Part of a small language model's weights.
Size: 15 layers, 5 heads of 64 (1 for keys and values).
Architecture: no biases in attention or MLP, untied embeddings, normalized queries and keys.
Training: a variant of Muon for these matrices, 701M tokens, 10695 steps.
Each number is 128 + 32 x the weight over its row's rms, rounded and kept within 0 to 255. Layers, rows and columns count from 0. Numbers have three digits each. The size before them is the row's rms in percent of the matrix's.

# layer 5 MLP down (transposed), 1280x320, rms 0.231, rows 670-727, columns 240-319
104:183135178116087100108175058089108168095135099118085085155114164126098100097106106125100178118107098133165110171120129110047131107110082129114158083175092159148171149137078138130094130130131128134159091163123132173099113051145119084067111093
098:113151147135111113133061145140138112120083128176127163148147094186212118118053186133136096146143197142145119161150126114136077112138042112142109103107078118130125057147112167127142090164072104171123169107148107096142137111083111100132112145
102:085111108144085112148092155148046108173106116078100116156116113158080154160169113100108171088117125109088119092135105104110116127155060153134181139143118111139076112164115147078105140137203092120105090111108201164106069172128156053205143117
103:100109106083090117115076114124081117144162136198128160179146109121180137097126166124133146096089071138080085133143139139137135131136115106132131143137110235155084148111106123109190139151144081127147155168110151106171097096142098076106147047
105:179149108112114126089135157111129138195112128111079127123181155133167147156161100151126138097119191150133142121098133166068120054125134164135097138127118138160163141155142128121103116075086170087184162106164097122155118139086057152220082121
100:126158093168122183140089126068113121147146136140139187147082112100127153070143157176099086061157066199172093128059105130108141142133134126129150087171157124153114114129185105135105091126081141170094171172131130153094144081114086163112173122
107:162160095176126140115108051125084072132107152096116160154098062180146102066161164149160143192148100122090120116018097103140168135124132091136154165180120123130070166110129070094149106136109132156107157112189156097174152096116137142142150215
100:129159125118116131139128150133112051115149123163151103080120140187158130126103133135165090184114171150113143185167151093135196158126170121158132135111155125122133103177154079097149077126135159106091132122116137137137139102145171138120134110
105:137171085156135142105145110170146130144179145136144092067136133085147186124088142113118049124146147136066114149056190185093093155110116168103081110148169064127113145139105087134140106097084100144125126199073193080135101121121151161117136105
095:087117127155099091176075107150068094092156120125107124157131133165121109139139197120136145118123182120113205131181150141103149175166123127137151141134086155124130149150131103128142126114085094162061181098103138130132149103088121173109103155
097:030089160135111112150116084159074115114148147102159151111096062058157134142066134152124172119035159126088214186064125145145122168167116093156132036106137071126070052101102172089113117063107125158100164090120149134105105124112107109128154143
091:157088165150148123116174098132175092111116106176138105154134110111125047166157094136075078058129094186195115121106171113118114166178107136088112100108111108118158063157132138159096137108117153091173095145093105188160101104139108114122156174
099:151141197164172123137140148134189105121144099136178109149080109115089076151167113099085156119148151141207097140103101103107118118117131106160132085151138125116113125088130118162116178127136141077146162067141112091055141068096181126120146122
099:087127005062160190092182141135129183095126126123097153092144119127156132100082145141140074117178147138119122123143079145153137161108107130134123091139132123069145156150117168119180146144125177166141144138169084102106162118121121131147112181
097:177044086156119068095147151137176147139098120146140182119112125177151129162093089147116112163156115093135137182090122089107126131145115119127112107171183145046140135124104131154105131138180114108106141179145184088105122138124167150135118139
101:089160116147189159129127138154126182134087154150125107100068133114131102087125121103159160144117089113110121147153127140097134153135203162101132175148153140069146130158136145159221099127179173163131121163140080075105114139126030086148157143
099:130126145093113144126131117171138152215145051136100138073174076163126212148109148095114120169164132170137101121136163213102138117139110163079089158146156176117155149098098183126152075097190135152143138128117100089129144135096116194111105070
097:109099110140111102075124133164188099067189101153142128142161040092101120130116153143144113110107182168156066128169188122148176196127105114116117095167107048050102192135171109196126162139096102197118172112127192141102090133103140154099124126
094:122095160163151138125105137167123119151123105161057134131131134175144131128118074132151102190116107084167148172101095143109076116155146117123115133122116132174077105165194117157157101113112113108160083171074149154162092086149135146115088085
102:182120151180123142141130100150123172091181163091088081109090084128074186140104134078144143121086127097133190105144090143130179147093134134100164161145150177106142155114156147122093114203113101183133116193097101121118103159082151067092122161
103:116124135142083159136141124078158170134081136120165110142104110102107141118106119170129113144098107123148164117185124103140106156113097122107120105141149134152169131195123139173084123163095138138135156139124122163129147087077132091155131177
099:129107121106114145183150124106149137162046143198144138159107082109126106143187128155197088126092051162150066201103090140084159102145109142075134111167129109146079163132171141142168186135109098104131137108143121079135123126168144097139178154
097:108171093119087157112121125100090120135132090190126132103096160188114124103124133097097148110111130126109163078128157104079177152151177141128103093080119095104160159166129160099079160107143198106113137126160109171196082156130107109108144115
091:191073127126088093171123122123143113135174096153140169116137082122106154173143151093203059170106130110082058139198145191126093090087168136104152144109141078188139173131170120159093098107101083114110140058090073118125139162157140117119056151
105:132106157102118119084181151145143095142140139115153093110131111137121129154094125189121124132151153078168131106135145126111140157104121108129119136144149125134060138105130093135190110137113079073113083128158177127117144114097133081129143085
099:190135079157148086194113142095080150091109138140096138125156170118114116065133123129121123201123148198073155124104118171165129166115110073050140105107135160109153119135088143128153180132149155119152102091115100095108094148141124115147167129
095:083115147161171149073093110116041143183128059087158080109094103065127144097179153129122163141123177107157159141137077103127123130131120004123170087156097134165179133164117147071153142138137148115091124124080067112182154059133160099125145102
105:113183143114102161097122110169117149151122120153064162088177127121160156150135110152147129103128144123151151148074076109108130151176162150151147139117132209115145158141129137186077161130125076146129052188149111190128114094107110129075103110
099:175164134166107140126150099103171090143131112126113097102095176079147137130099149155120140163107072169137107164115159035139168101083118165168134122123114130068083137164125194113028123174077091156154138143080094107142065132105141145136095099
102:161115123157091056179167086136141103118108146131149100159118104120154130145165115082110064113178117064143142138135136077107163075132128148112156187128150129084170171176173137132203117108153108170163128023153107103158128138168125149060092140
101:191136089119110044103153116106084103130102164118122126117152158108109118165079156133136191145171120109164148112173120147148148138158079080142080092180137095148120112120116079121103165105092159129118074153121137111084117153106176131089082168
103:131109067138146166153099154128155138131107167162154110114174153125088035158101103133147198138129134166130183070116142127137119121118135119091091107143125153220115136096106239122096176163153100142129076127125121115171151107113167123162120161
099:079130157128119098118142145151164147143113112132141137143167171145140114108173124121146117088099117137144117161159110136145101177070139121075123110152161118103103183142118098146094103199158079120075072113137108113108094142087129139155164168
107:214132101111120095098133110138131118095131054089162097118122152142081097152131120158126153092124185155145118062123144086183078134073114139108085107160134086054162170171135121153153125136167085157108087149089095171091133125099127111074135137
103:104105093167175106134120159141132133086146139127119200151110098138188131158117157120088112069108117176137081082166182137099095119099153194177151132096139134108107104140148158179125100090151183103107149078149124109125171115118108119165165134
112:176174132104148077127149127113105137151165163161161147134152159079090165175079099135100114132112109105149091139091119185125137197116110120105101169089142128122122131129117171154083138150149089083109041165175122156121133091073102170095075093
099:091093111163175109126126107122088125166162197113072083136104124095132112048103111115093102096118136113139060075033126105162157126153070115098166117078139169108117052110163150151089111105096101186174120131123103087113090203162139218122141141
102:124134149147192173158124167153110160167116189137132048117118130086148129142118059137121188145107074086136146111060081164078123139158118121072124201108152191146157127131207112147140136129134190111155062169139120114177104146163118132132139110
094:141121111109224151056130106129101133177084116102082121113200130124115130131074123114139109136127106108110108110149091078184118166157108114138181143068121167138071131131144150131144120126119108145108179134108132184106092081136133103091155123
101:096086142149165155136089116145148097163124114070160136165108079108130156085119114144126130120095140119133164155158072127143147189058110164154071088134144135174130102121133127146126120167130145080159096173145157122053120108121176154160183161
105:148133126156109090169151115106156110153123187117152104085120098133124082168137074066173139071104134182147116121076167105142102060138131158079095114157124084141200085144141216104115168077097088124134071153181141093133169135133161132089080142
094:131187127120110105124110160076091101122148189141144127084129161141119129146187220096138115144092151146173109129165047150133159122161105130129123199092075181137088074111160132179204102091129150107105139126140143131119143159139180076084158131
096:144142071094083136090170080104129127134127137089100097117114163157079124117087134132217128136186145134165159188067175136097146170121092096111112147162099078152070164105127165098060112120158178125125143139105116166192127133117146151151129140
104:158086139088132144133146179145121139093100117071119106175095150102092137139186138138108087133127075137127097095129061178093131167170157079115094116107127106081086116125195193152113106079084100095116096160095095099097112172134133179138086096
098:117138111160190135152106073119102141102135142148115189174175165132134147086095125234123141097136097137115177098140125124143123120110128141167170087084160102155170129144177135146179095144125161116140117109112149133134106133067109104095115113
099:135152116138124076164153154137166150096131146133055166115182122161134171131090123124193088174113184083041113119128115159145084155132199143172072125120078128145131161166165174100193104115060065140111189070111137120115129128095174089082112097
093:109147117120109161096044133106143142140187155187143128137103153153153143115121129106167137061121151104106120122107140108092134136123121104179102100194163107040040118158065109130150124143148065154123071143136130119098128117184129187105147112
095:132081123081116079164142137159128091122078156152182106092112089145103135131087103179121096111132131135116147128175119144156146166067121141061148178147136162134091123143091125123189096101114185104152155099095142142120126067141136172125144122
095:127123082112121154158140191122107150045091160092122101079091057138167108133150163114100156152119132156076105133143119173135144134099122066145067164201108147117044142181148128109125145134171203135144096122141029078179109104103183143126071155
102:092136084117119104131092202152152132140135166151135112118145145112124130130155112102122122075158157120141135157071136140101074118137134115118202102101132166072194167129202178128152111126118073073104115119092113124162117103067071153143150112
096:075175163085087150158099095111102127163100144138143131110102115143162146103104110172124111123142192136102109089143065121100207216173098168171130133128195147036046083121098104094186176111133017119126142173127191104087175127126143090122081162
101:180130094135122157057164094130132114141151132143099220172122124125076168171078123176208098138128132108107221133114149101151107110196160108108148127110117147113094112144146149117169149044130035100167106130110151156131118093109168125119106091
100:160158127152096153148117171157183158115155158159096127157066202108151121054138149108132127150146141179168105108148157187070089127106178213123080153094213140087117228082178140177144140131136204074146156117104113107189195157135083055106138146
094:134144142085158082067094130099108131106080114100109132135156090137098147178097091147145104144155159106093135087179168135134084152147129136147136116132094093141116120085119100128133118157126192166205137115180173164084094053132096141130137135
095:167076100053152159146140093133151168103077111110120168088104094123079047156151138134068085159158112103171133189090080140144108095135139111164147058113131129101103139072107132121099145145086193103104132067094134086177176154114112109091174082
091:067060137121134132135119169120130113125146115108073137122084105117123178211164095095130117079101131095115170136130088117122130130131143193060134095124086125146151190138096054120128058120118100095084096118113133207128139133136173153121141108
092:098069143079140139131091118145110158075174148142167138120126077165066152140129149087154138166084171107087084159114138093156157151123090175066057182149125120159109142158099129113096127112127123150125137096162090088140131130159166088168152128
105:100159135129203094137115124150124149139197138104100171107133103085117147135099130122120108118166155131154119094085086162196110168101173145114181129133098147085174088162121148140215150138133085109131161071155206146073131209142156100104143134
# layer 5 MLP gate, 1280x320, rms 0.238, rows 671-728, columns 240-319
100:124106179124117108147125194080142122135086130155130185095127085153175107127143091199071131146133151134137139076127171083084104082160099129188144126105149120148126129130135135131141176142116136107096123120124025112148153023117196090118117121
104:126142100101127076168175098110117140129113109107099105196187120111112110130172134215152154077168145086165054148105158021121153131145155076150115112149141112129072102088121122128174167079145112173179171127146100120189072108135130121097087148
099:150142113174130118145171191090077197149157113116154086107110131103069116149129121099070091079080085163118118106133101108179140160112130146145086109093120170133128146128104088141132144115141139106161117014072129053124116151161158054131118137
105:154108119183138144105128117123082120052064083084127099137145113125185173066091138122153087130151121101101173101182097146159130157130082096169065119150127142120146143139134153074107096126092162115129099111128104152117147165145089147152099120
096:129137166122140137177124061099198118127090138150088160160117103121131097112123025121168081123116166133146188203153158128138184112145118172145145120195147048184094046148059164150102116149143099090166132070152112124136109173148141151164150130
103:139134158131170101125150109177139103152129117116122140140134128090132139131131149108143125104172132097097155152155182074122073146146122124092089093141112178143145144118133125086041102140113089131182124128108084064115077118138141157118102090
099:125169129101200096123155120124103127043126136130156062126158136122157162125078108162074146122145159138162170098150102100124165181102135122092106095211120200098120144121114119147098077096087117134087166078105093092220086160126193102144131090
099:162121158167125137103093250120118125122099084130150145120089106138151138122140184163152148132142159183086133052074158114086130204141099130102115090167081142141128141187166136106092113105141126145132092202123173160070139168061137079106157092
098:117113118118148084159119102153178124166117105143129092151173108169205152124130125165092105126177082075096192144096179113070177170132095115147104175124129120123097173140102089120087096080125145173201080094088112109138147188112104138119179160
099:105116150155137132137099140129147102057203137100175132127177115117116166124192083125170085137089117161105136150084081107106136170108133143138172104119142153125122167092083109138117127131135130123154065098142092113112124158167109147193128109
100:097161145125137105154097168096167136155055206063160205129185090120100120122117158166099157068117105124162119144078156061049089103134113128141179118152161134146061115150206088101126090146137092165154120178145150110122137047109108134156085163
098:111149126091173138152134112125107155020122091138161062140107101119166080110123099159126110101176118094111144071132132088080163117145155112111171043138118132161125121118132177172126105142124102099135223159157109152111183101161131116072102097
099:116148112098167142160170136078151139145095083124150107175102095120121145103149146142138092122166117142152081111145170148117127163080102133145131123116087131127162078126097081113156112108142142105080100127066076120107118157115106072132093150
094:070155118084120161137123088178145096152150134140138169176167076083124073142141135126121159149175146191111140150117166147155108122181085158136100123153115098115112120176119090146138124151133139078113071148149062095135109165150154141070166115
099:185141170170117059109159148124127160079103119112107143087113057144129089090153136121144122150150108107095146115223131187142080111132077055100081112183115093119113142105188174123139138123116129096137121061116142108130108130134144125141128158
099:152083115106101150136145151145101203201122122076098134147144084107176153072103071147083106151187146088147146134144137111155116108149160142077170101107132162100101172173106086099119122157082147150142197140111077131118095133167141138138075110
095:194130127076062051088100145179126154151138181139100137071175149161125116170102088139161151071145130111129120117139124101118173122127132156142172143098136097102085170102104124127110115176128080168130155164133116118089057100107172164120095129
102:136125170088128091136161149122122102105122169084118138067158121129123148131069106145099121071170091146123071155133128076139153161177146156164157115119101146126171115120133117144122132075152137113103098134113174164146179045143227092180059145
102:124107151166147112157154114077159076160129169071158132077162086121142132119126179102136112124090115108180033116106121169164119126137093056163134117108129101133082089114104044158151195111144100123140123096110117126169116108145165154105101132
095:145086111158147090167137151160118148093111152094095096118061112090169163108121138147132099102179075118125141142077137139138114125098146087128105165130125192134099096170087146084100111132156125068091114141161129093089079136174119089126181131
099:154117188142195099158164140197127118155144155071099136118082129145173128086110144103157083169136084132100135152151036132166100159139065114152107151138086147101127167104153155090068108139120100140142134071178156122132107057162089191077173135
098:125151137177094147151115111159128096025143149162131188128141112149129137156129147106188109085174106147128129143069144070121117147152144096111160170138087164140132133100124060121131131164053119111098171152184175118006162126142147188138146141
098:094106166131097094044078138107148130090139096150140089155130152072137129128134161149147162154129115134096131132168107130164092086143131158153115122142097102160138149130165106112162116130172089094138104104133123127132116122153129142151097141
104:088157137118167072153113111167084134147141108119145138105078091154141170237115091119161089141157093165123174112096140116141095126133083158105134108079089042150158132151117159142128176121097144146145173130094130061085145150129078185128104136
100:112094113119121133093090140129144184150092106147105121095131103138121113109139127097118055151037146094139137178086083164184111144161177135148099173137099151131116162124131093127120093090126142135142157157216108176147207119116156146142157160
098:118155162153135123164117143126073097146067149141092141175127104172142034131081140149104109157167082124072095163128148119139143103113102070099105142109196112120153097184120106069141132105128146117079069058115121165131188140161134153066110108
099:122082109161190123179123110099165152131121166092127156128163111145130138118120090171124113207109119200104140106144170199145118075113168057100136115118146085118115157149160086114138090142114150113117138120116135140101092192098220207138167137
097:150122172075162130065117134118114149165161139176079073128157160098140129149153151148087150143157122082169132115160105133130147103126099047150137078126181122168151141108133132123091140061110145175174119154124118118077042168158104123126129154
101:102119161103130112143145121120152147093131169102213096151082182171101142091149128135126090115154204111180156077191136142130052162113135163081137064106158197112125127132138077146148111118113126083066052192173135122084157147146101113110115197
103:119182124093116121135100129184151177129147145090131137086161185133135160114144130124111140103136133068098098147176105093135120086127114150090121131108100159168114196113109160147115116108130122127101178081094157098121104098153100104164165183
098:098154120097174060142142124063113108092149178125158137082128084142186156064109087106163068172129157145088092145082107136101112141135114123141195147137124153094191110117090104107148128070176135123128191147107146092114149145087103194051170087
099:198069135092142183164121164122188147120157183089096111120116082122154165122124120097138087113144145122150164121091140123147140098157092132135086117152155186094107100116084131159151160115144113114141153134091105154152149108127163140147125120
100:128161160136111142129128100124142106109178111145099142076158164076075100106111140120097173163142156104101078106082127196156067115083142178087103132175139163055121163135135163137043035105112137131130134136143114067130107150145169110040159129
100:182154159141108118100098196171077182156165088161156133113195148065104146175128132144121127138163177166085100057114174153129145139138168205196144159138079142158145170058140136122142141080115106187122125142160119074121128117179117127123153122
100:198117146112138128128135161129106133124167106142168169150171160162055144151067118150138073104096127075148109097116121157099133182108146189094153149078145087168165133132169090156123160159152098093050110095155081166138097130119083176083121065
101:162120138154146113156176094171161148099108152141177090056144143107189186119101161153152167117163149132176129173150078082083159149083119175120169127124148092172127180061098058112090137088131138159174150119172112212098119109152141109129101118
101:156133152127118199137114159109141128173151114122108160192089181131165099151174128169135123098105130139162144160102093143138149152137184084125137184115087137121121116139096135177118209167131119094180111072139059097086111148145176125157139139
098:132104124177123140145100155159137110110104049099117152120106157153080130143118150098121124154112074186118137142162112125188187114174156133109108082154136176165097136092064106159073115053154118110204110075088150068136106174145167086144163053
098:125178112121132178126171164165100149119188107115136129102136146139098134097089128117172130163121166178101137076128143118137156163147202103153108133183109093105155118108106174148135157147109157151099124176152107139130164110118143122129091170
104:104167071105143162078096155183173097160079170084164123090081105156169132124155114124203141112072164139174156121074152107148142117103100136183131117055075118131117138109144143125153121152107136117071175116131140086112109080103104077153126065
102:140149117096113105073144140132147128096105136149119152141149195097113109192132161156114114159093094097144137106126113107113196095160151104181089135109153102131166160112155121089183136074096117114170123107141113142197096134103096082129192071
097:154071052080099112124127077135157110095117118136165127170078136127118128099099167112161096099159157089160142106089114108094102134132114111104108130196105123123128126181146125140171096111118146105136141151125128171142132121119199167150107133
099:116122127178089090084140107132142149150155222098120124128144166177246116103143069133134120158147114107150178142092144147138105105142079098150094128117116110076145152092122061129123114101112118131117127149132061059119197110161176083115078141
102:108178084126133082158158103182101185127146128122108117087123095116147086151146155195092125114131157121165171087118110109121203121123157131148216129167088180170168123106109058090123131147120146137155145162156165179161119148098116086119058125
097:174078162109159147087113158121168112123117127156145108111201078143152122143092109128165094107093189131134175211148126202097102091109163108154163124175046104126132139197159129165140185118147119122172084077079123146146144037107156119171117134
095:082134109177163151100121152169075168113144121155128098121093123118104139150157164095122101073109107143166091137113144060076155133102129156145150120081125084123122096214138150164152114149188122154140120143060122134108134142132144100065131131
105:123103120140127083130166093129156118139141141121124115162173122124090106136140114174160121080115138143114121150152168101089111086172128165118220120102087090077111122082171063136096178227104134096121103172158077040103091170181114187122105119
098:147115144155133117101180143179108151136149125158123124148098140105139086103150083170177109116132082056088119130104075108186136110132090087060115133151183111123157123136118121131128138090111108162110104154136190132098178147163169155207121111
103:121152119113092079123141154115155150184058134147170190128168073171099109087091153097123104142170120106121127082131117123169131217140114136105110081183138127124157142153149133093088115175130112192151110084120102143106084124168093115065101155
100:097127133084135087104149194092083127208096141101190090149176155127149154067133129154134099114140063122128207139104104116123179136154105120146122050123129127119151149093080102145153124085155130196148148141168166131114169135131136128173106117
100:131091146165160077152141097143120157188091138110151119125108085114119060119162149123120085095111090132132104107107143095156068152089131144114126164092120152095130191116112079133112113144157143055120113131110151190149124231102155120123113146
096:146172138105073135177133118180106096139122146125179116063164180139115136176095154100150157152169094104130139127131137152132148111090072166190138182188067126146156135122120114151109115102133144114131117182138114054121160070128155106105120110
105:154122134136071118055096110080085110123097148132147154104150138143098108128196172148146162074150172103124084131145154135142143064141140114165144096075110169114106119138133118079135125131138151129114168144155078107158146049149111088101129192
109:107078050125090151155092160116115069123169127141126184164102135088140125147072088141100084141178133093075134115161114127114073162121210150056119201163081141121171148138139070124140106101114083070144147071049095078143222126142119091106139178
094:170094122075141106151193106135132139152165154166185112101082087121097144141168135096085123118114127177134177155113112150081113126152079148196144129135109097133147089143122094199075110141082161068087095138116088130106135086119110111125120149
101:122151110091090124130172144095174126104122137130142161103113107077125085099089147137159151109157168116177083177070135185090161110137099101158139152107042112165104108159142075155081106134102110112152141136160140177129049116103078169171154130
103:107095101094136187144101127065141188164114130157153109088154163130118129106082113136116143118205070130152118120133113154121155062184131172039135115116093102062135124108110162111119138126144118125173186170157165120139122120163209122102074148
102:104115068122091123144084066149074216158116151158138156175095084121132155111150085132076133108121087119138136150061073115170115110092111153143167120087123150084154132080089111142098138115123135158053131115171163114121083093184159050100117156
# layer 5 MLP up, 1280x320, rms 0.241, rows 671-727, columns 240-319
100:112136138130086122121204098121080114099147137066135104151113075070111144163103094121124177129145130115105146129050114120156138084145133064080118115121111112118058147082115123123132116107115135143094187149111145119123115121135135110129197150
103:100151058175104144152135127119173200134130124121183177153145127063101074088117139091164117139125143090136141150208128131146157122138072127085122137080100123092132082133115250154141172161153105130181158155119172056155127125209158129170136108
099:123107114178128041090118165071134140156161116152133163130137151148166128190085053115123113105122132130098149129091110096164153133147084138128113122133132043113152161191137154129183146191133130127165158165078147111159083147113104121116166124
100:121127154179201189113129117089161079096062151162084093059156151137145124111125109134117168161145108125094092101091095152102089139095091072085168088127156033138099143149185191159116162096125119120151172124146165152125152139110088183155068121
096:143139194143123104115135143101160159134115121082128122116147068096074142150147151120101108035105116074170098134164103171105114115162163173104152062134110104135070069136053149148095182113107164105133107135147165152115172134152159159150129127
101:130097144156100170177101078130151177157191018158150126099120114119100159100171136156128124117191130085076188141140149135119074152107146131132098069109176133129152134139122097074124109132100126082137134093098165077102148120100086111130115147
098:119129084188145079094139100130128139111114074109152127103141116089128124198152116095126117167078139065078148116183141144147125184140164180112085114138177151209195103186088121082040138113123131148161136122126123116200138136146122095166131168
098:145159123089094081102140179129116100136139201169133190144094140124094070133179156140107126152105132128140147128134107135131138092086116106131181034143171140087106126143109121167118119088115140100101121078152071112130107113155125168103096118
100:136115147140109084095121105158144106111112184121086117077191122087114100202117073089171145153210095133130091155177110089132126107152130084113158159189122134163122211077108145104131152129127155095178150122176142139107147145119134083109119160
096:173160160097167130099153106124130117054129081133118156175148055095138139134201072094140114115171118080099045102097100088092109106112172123126128116067158108133106124129112168133080148147128098101132095134112177138050148195157126161143067130
098:119115139091103111114129106097135151069141137121118117116143104171165110173115123079146151138093134147098051128174159175092114114142195150098123096107124154140105145113062059093065096102159113147145152123112102154105144107162102102169167134
095:107182152090081184188142131133162163124093093059110101068099115127119119143110116134133164092104094145154117177180098147114122097128160128146118156108123106110096078140122122170063155150130109047137139138117149130126132098201114075098126108
095:139091145131103158130147072162187137079125124224156152137099163051131192127108137160150088120138079142145117129077119138098136126139062172135132178108114152118097115103117091115096088121086145104104107120095115107165083060157117123167131170
094:192077122212124104104188141119078146052094123120090106070136145135153180142150145099104174144148120105117103161132132081101132117153111132080103144125150113141100131114163122095139117083153135108187127122122115145054093068139108138134149142
102:091096112084138174120129170151066140050144118128146141181122118092113064095159117153124093119130154132118173140151094132109085078162123155124188134142166199097175143105057119138145114162127128087172137113170172134156119129200168148096127187
099:115111079098092077166097153208156114178095088199129075091103080161080163115126112120081140144097088150164089166126135147124137145084166144084122164120186102054120162149134152156194103137137153102117121166174133134131114130153176072117067154
095:180116125157104135126145129145105176121087099157149057113186166128139087168065112120135116142099161139094128154174134125102199120123076129147154169144136118133166085071111083193163102130136118129140130129106106142094102153137124180132137132
103:120143146164154174098081124124137172081136121108120016144175140151110123171163116155138065187106101142113103177102119112134161129114107165156087088148112152142135097152046149102096101061085121151155100126148119134131122185106120149172112211
101:150124121114080064170138085129117136116142148131164151122139128112138186167091098170140110143169120134057138100115076173087149146126112101178145145137152106193088147139150113159166151089124113159125131103097061083099133139120130121148037111
099:088171110054089176189061096174177152173130118128121128088064142111105123150081109116162160097164114121136116096184160133139142085171109138103168122075137107171129145161198193085046184103125129162158148116166091126158092123162078111093126156
103:146185129130106133158118075132118139140117147075148133144156107128136104141119188105134151126088086112124065096147086132093127122087135196099126121082131189146182134143130136187122080085146113106140114125174142113138139127115159079056161154
098:095122130076158106119103073133119164147127054137098127111122133124074159111112105117096111117104108104104120109081147165175139137068088078097210150145075158110086103111084143129093157091118109178136154181131140110176146171132109165107060173
099:150193138182042116098145095161121076141199097105150063107127058177125138085161181042146150124077100150126146121106147107183087096134162144144154151206124077104166195103171134152101149135117125184153110167167140126112051138143173083107139078
104:125125133140227098095132141172136128074079134148201140108120142107120081089112094155098167129130145079144110096087126134117137083024117193133168158150068114139086133111098144176152061169127087077128079123128161114144104128130157140169156168
105:101117132126128118076105060116196121194102124147132145153108065104081133139127134050116126139168118095109146064090131086103145142085160190165100108138092110119159126133154100102104091113124111117094129101101121165186152146101123148105049165
097:112087148110145129148124164176089159152128100123152145094074116088164141043192099155086189079140105073126139080163138109069127151151132118081085127091068128137172186196128120110105150103124135096148075114077121137105135138093084172172073109
097:091038171124070144133115184091139132143129140118194137162136135111107143105092137134176111151120145137062119119135082113108122048218154117188187122127136156099104167054105107112121179167133111186161063185138144099144140100105130147118159084
099:139112087138153126125176119083172120139167065101069093141159101115199142202145152162178134188158128149196127160139205114179139139070142219093157116118121126131105123139142167096118119142061159139074135109168124092123150137144104130149154136
101:133128085114117131177121138119133136137111114124135151141097090127061136178101045070165174127178165121134137186053087107104153123136119119106162131165072135144124142136164119148170100204069132163129123042133108117144121151154140125130130112
101:136152103154150100158111103129104123157205166121138096217163142126106093189174070124116124045160095116127131089094148170101146105135140092097141103091167078172139106166183145146152076116113114139095094138105138081175122131149141091183129086
103:127145118148148147142089061135156176072134068161149144143097083176118114188157123130112147201116109129097124118211097098087100110102099126106094125098166085209138087164178060125095150140108146073159106138130105125167116088118037173118155132
099:127087112189139142043161146157096136099117110214153111165139164085140104107123133093148145148125079099094077092129050086154147158112127168151185126189115092080136252048217109149205135116094137142148097110127084163110143077103108127149117106
103:142157088203087141135113107110117158154163094156047094142113114062079095086107159152092182138096073096113123169125108117118118158108161099122186144133138156096159100147164103089149136085100079070125137092123100132130141182108152132111110100
105:182192095115136134153199161147089144154116148112209121144117118157114152153081093126117108159142155137168167107158089117093135098149082143145096175109107148103111141047120127120139117122147157182169092133154119129130134099118160165084099127
098:153109115150109103131118126133124150133156138126175130149210118098098108175147068081172103127160109082125140108074133132132147165129128112113113113179172137190165154131102109112087119050137110124096146128170140161139174137142025173121109090
101:108120108113177125122117108116191140125101121077102040085112160081145075115152155128141138096111155096187159125125109115126129129167084093110115164081126139104122142102119140154135149126101093188141153109120113072158085075146153181071053090
105:119175162122132151219090153255122115182133168194134088109125098137128099167160092173111154155199137177140157158082161139101162138137126132085123151089121147173118146086131126087157183181140116092133145124115179115166120161114120118168172151
097:125094142138158158156185113065144089118105133102099151158110125124092114156138184143102067106102138148172148123140115132110177122134153193181160139106121127086110108093069154121170107148191114096127095141149106087101095125120097126128043155
102:134103164157108121151087174096140082101175107122179141152028138083114151111184089067130107137108105175094141145169112114133134166123121141184185150145151138064138140165123133173105113123168133089164097175126150145130107193197142142117186140
100:167081064161095070185207134112119112098129127133124158114187084065110102097124127076142126088095138129157132091136124164149148038158164091082051129128097066117104071109117146130130119142176144071221134133122112153145132111085104126156141149
100:151112168074121102128145113186111132077100155118151109141108139140144121109124142128128183092102173145164141126099104149166117160159102078074142184085205157173069147118084101104061129112128167136121140134091096095150088102160146126162114167
099:182134125069061075138199189107128145154173088113131095123099124176106118100128160134128161147055107148103183111171076105132118137086105101141118089123139110152123197137081126123155146137107105100128122187166153125100132168070092137161147191
102:149132139184157129107155114098154203159088149145132095134154109177148141168124129126163112126088135125130118153130097101102080054129066156156106184203040155135101149145138104126108076183115138118128169137119101147133093110166113116172122114
099:160168080152069108175131100117134130144121153116116127125114169133143111113170149097148072094148105118109143159127169131115146156147167086106149137141145101097112159141152154175104080139148137130074141114183083097210128108124098080161171153
098:109140103133117177157150122071114151126140127112135132106078102094091153056111075170102126110122105139115113087160121108171118096154079122119109146177193136109071094139086054084085132155118121093082131079135174097137074150116117116089121158
100:180120186143054156166131121155171092082166192135133115144134110083141154054137146128105092130139164084157134156156110177150107146116110156107152111179068129173128147142105209135127141141091134119082096162099120172128127128127144122137150152
102:126114123144130102214145122148150160111062118172171134131123132171151110130138141145131090093117217152136112183167161154114148128108167189163178099108067175141126125109217151127150107147098128110165152091071172216108141125091131136112101150
099:112111153116120129116194113123149099065066160108164081118143153133117175119098130168102079112159118120136129189132102129112120142120142138107165075113065142148089103114183119097082141130084127127152199131094135109160125151134109079141144125
102:157091126155115113066138156155169159113155109149151144173164128107100136097166155140194118125095140112143102139099218139110124159125062160141133130115165097141161163123135167118203093103159108104113141117133129138177112082087123138189182082
101:097193128154078093163133112166125099110136096123081127101103097098156147106127136089145170155119114153141147168105141095231151100126169113126174175093107119066220104176098162133067109149133153109170103124143112100124074142094130147128152194
101:165117154070079152114099140139125121122132139088167184109103109184105132102171147144068173103082143221152216120109148070154101125115137135160115089123161120149143065143172132152107152099170120118145104167078143094143122145120101104117221185
095:154200143115145113044161119111103142149149092107148124209013109158145114100078080162111119097106108127158142139132143092155113099081183117043097125133138111118113111122095149114127150143159110109056180134121083112089109067115133090107112124
104:129119114156101149183104168141060097151132138105079128114145115142095167135119122105120122087070127116093114095066127078163089085168129136147170155153131148099105126114182148136145189118127127096202139172134107109161109128136152096183164078
100:114099121099164139158069070131132122105159132153123185111144111105183080030157094078119101089122163143124114081143118092088170173132130101149093125153117155100136111135115108160097091108153072100096091157130106143089086082085120127167137168
099:077151106096103106122096140122127135083127082127096135116162164194160141125117153179034137127118096088111162149104169130091172175057117123135099147131149100142132177152094178129164121159123138166101115114103115152136126150156148156138170137
102:098142151084117083070146161146134105105135107118089065073174145193148129125170096156155105109090108083144195145207130153112084116123175130098093119118090073110104130099131189080141152125194120182155156147114138170162180117036087145111149176
100:105174147121131061105134128119156133106138207160121099157160085123136097071201156169221146147136104138132144107106121115162148151136140118136148134123120147168144147140170172100108162154141133157134110078135111109067092150176131142115157112